Weights of a small GPT-style language model, trained from scratch on English Wikipedia: a variant of SOAP for these matrices.
Each number is 128 + 24 x the weight over the matrix's rms, rounded and kept within 0 to 255. Layers, rows and columns count from 0. Numbers have three digits each.

# q: layer 2 attention query, 384x256, rms 0.183, rows 60-63,124-127,187-191,251-255,315-319,379-383, columns 0-63
# k: layer 2 attention key, 64x256, rms 0.165, rows 59-63, columns 0-63
# v: layer 2 attention value, 64x256, rms 0.138, rows 0, columns 0-63
# o: layer 2 attention output (transposed), 384x256, rms 0.151, rows 0,64,128,192,256,320, columns 0-63
q187:159132124129129141102148149135088148076133117169161128159148104129142116145097139098153154124138115112145156166043134202121213140161091125151170151124090148130168129110123159145155085101124150
q251:126092126145118119146113123140121111134156151138107146123136138147151116116128112123137164134161103109123135114132118119126103127113115146123116105116135143164130134107127154131129125121131139
q315:143127154116127144112133140138072127036138121173165152138142107137144100150134147090152158131137134095139149134042119202128200154150108141142166166145100133115170113107119122143156090092120188
q379:138131148133111143138129132173084144108145143087135121115131129143124091144122144099152167141156121123134138145063112158095171139176110119141155160151105131130130108126125140128124104099137162
k59:184163114118151146199083095066097094117124129140100212158142125064160092119160126136091106159156100069064164081079118119142091149097124111167176156149122173181151139085129116168197085065122171
q60:134107129109103116080123088083154125123061164144148157095098096090152118139116080152167138145090131126114130076120142101121107088108121120123145131102107147155139128138205140139135125169145127
q124:133106132085098139128138113102136129106091114130157127124115110099142145159122110163148132103132124152137143119146137120111094083113123120111141131117092128107129108129155123133139124124131121
q188:144110139116115138100142108093157139120077174135148136087103115092149123144135075170157137136109129123110114099128135112118111106127115125105140133117107136144139143127185135141142109144143123
q252:143126134148124136146131108162136110147136121134135154125099116128121135131131103102135108122127124135111164132127129128140136135085116140117128127120110114143142133122131113130144143123130177
q316:123103096105123129122138108075157137116081173152151145111101105095174105149113079155188129118096108123124128098141140105120112111116106113138120123129095144136144129116174149157148096161144109
q380:126130131112124138126140160084120136145105127150150127097111085142146081177111114164135145105098144122134129144123135098155108089151103123131159144139109129081148125110144117146140126142134124
k60:120123112114120116177133060121167129114113126148174160049129132125176056172145053116160148093155093145161162099151123173165165110147121147100144133058058164117185184157174173121185120169117172
q61:099151097172106075090096128087069177137156094117156154139132129152139160148186111113125156136132177109136100126139112100128162095166152103136162162154163090148131167135155115145154110119130135
q125:107133132139127096142128176133088113114149109134145143132158131143163128150109101122124136146121161161103139120122161123135156144157149139138130142118148109123114147097151104139124091118137150
q189:110163113162112086095094117081071159146146100140154136133127142137134173129174117110136133113142172116131108103140121121110165096187168125141133161168167077143122155138153128130164107112135135
q253:126153126125129081168124109138119155137129105133137140111142125122118135163133115124150123131106138147122122143132121105097129090132142140123152120120125125133140083130137153115136115154130155
q317:142152088166105083111096126122052182131157094140164130138155119117124198141152110116121141140147201113130105127163131122103169116171191111139147157124129043145139151119127130172177092166158155
q381:120132108118117099133090175087100138129140111119163153129145110133147127173133111128157109119159204131133086161118103135129144109142149150133133170154149095130121082118118121116135109151109180
k61:129118152180051082073107115124104170087161103106124091112196047137065214147175158139104118209153119120158083132178102101146123161168184124118123094180113097109179163117145103142107124166149110
q62:087125153161165122103146131115155143117096169164138104162142138124130133118108151113105158104136109114168129096123105150117125126129153150124127128119120129154155102120120118141124093125151121
q126:130134146132159118101129140116142125128121126158133119149130109135103142108150138116125165139146080122143131111086119136118139144141148122110119118149137128143149105098120118117146126136125144
q190:094134152144166112112127139106146144137088171150127108167130111123122137137113142098110164099136129122166140075138108147118104137129134143128105143131134123154147082122136111137101091144151124
q254:136103128113151125108109139145137109125118125139110118151140119111103174103146156182117134139148135117119152154123124116157136133122119139132156145097154123091152116125121128142121134102119089
q318:104114125142167099112153128114173139122100185163128106132132090142133148130113146112110160106119124145158157098119130141137110104128175150118126109119141140154158053105135120143115108163138137
q382:113092119138176088112115159125168133141134162155104103171125141132135194086117147156110148120130138141117150098121110174153136113110164154101143115099153141131165114164129111101113145134140097
k62:089126063076160108198151164138161112131127179100101104156152106137124150149152195077177138105117123077113133144110153098138081141142117197145125119139121119136148143128117115133163162108152113
q63:151136110141122138127120123133127127094156130178127091150135144113139163172118144146139061121126118156170094145170117125146146141105120105121172091104121167091099089207111076162140170152147126
q127:084138145117153129125119139109095125097146120130131136117115112150168118129128147141134112077141119165114120143132114131138135103157138087141117093111122138109108075161098128136121142131135169
q191:158149108123107125115120118131123126070160143170129102143122134088138161135116152135154083105119147133141104139183122121140139143106125118133153098114120149087096090206092078155126152133130133
q255:143118132114149111126135129141103134088120126129135145142123119136139157132134104125110139129143113132117115129147152125142131131155166141138132120114119126112116107115117145128165130126116156
q319:153135148128148124126102127109106127095143119136143119131151134122147157196126122132116094109107150163140129138183119122154108134116154115134171081126124141110124089186107122139137132145112130
q383:149144140106151086137123139151110141129155147156126102157108126148151180169122117127130104128143118179132136114157103096145103108132128155121161084130134142090124113161125115136145159140084127
k63:162153088119120156144132117087088160057157174149146129141120127135142182180104144169064151187074130138133129109128205114118158135085100127128142093124092172145111152139150120130186142143137070
v0:115120178122121160138150145161176136118086124156113081126129101158154141123152123164093113087121136141152114129132145121123119114143205116133079154094129112095106132127123180119150134133117141
o0:100143135135145126126125125152124131137152144073116115100130126115136133132088125087115151105132131141133135074089132082132155135117164144132150123126140114121123106089122117135128168137178161
o64:134146114099156118131078136128091142115132147125150127100119133140148143190150115115099138123131130133139125118128124113123118107129165128125151094108120138117119126092129155110138160144165159
o128:120131139132166147114110133125125130138147136087138126116125136126146147135091143110116150122135125126129130076116131099130164139123164116132159118145145097111133121097131115136117164131147142
o192:145168132153142134135127117108117123127090145082153144117119149120165131205137128126117140091142135150158152130156158118122159159158130147112144116144142123154103165126129110104142089153136164
o256:177121144153164162143142126154132107122114125115128101095125147144143146176114122146108131138107129106172161124113141105088181120130195138118130127110138116113137110128136129114149167153135125
o320:153137143171138177154110114113124123135112110093125131088085161128145134172138138139171151102108125176169134106117161097158177147152131127133116114140147148078125130094164132093160120139126144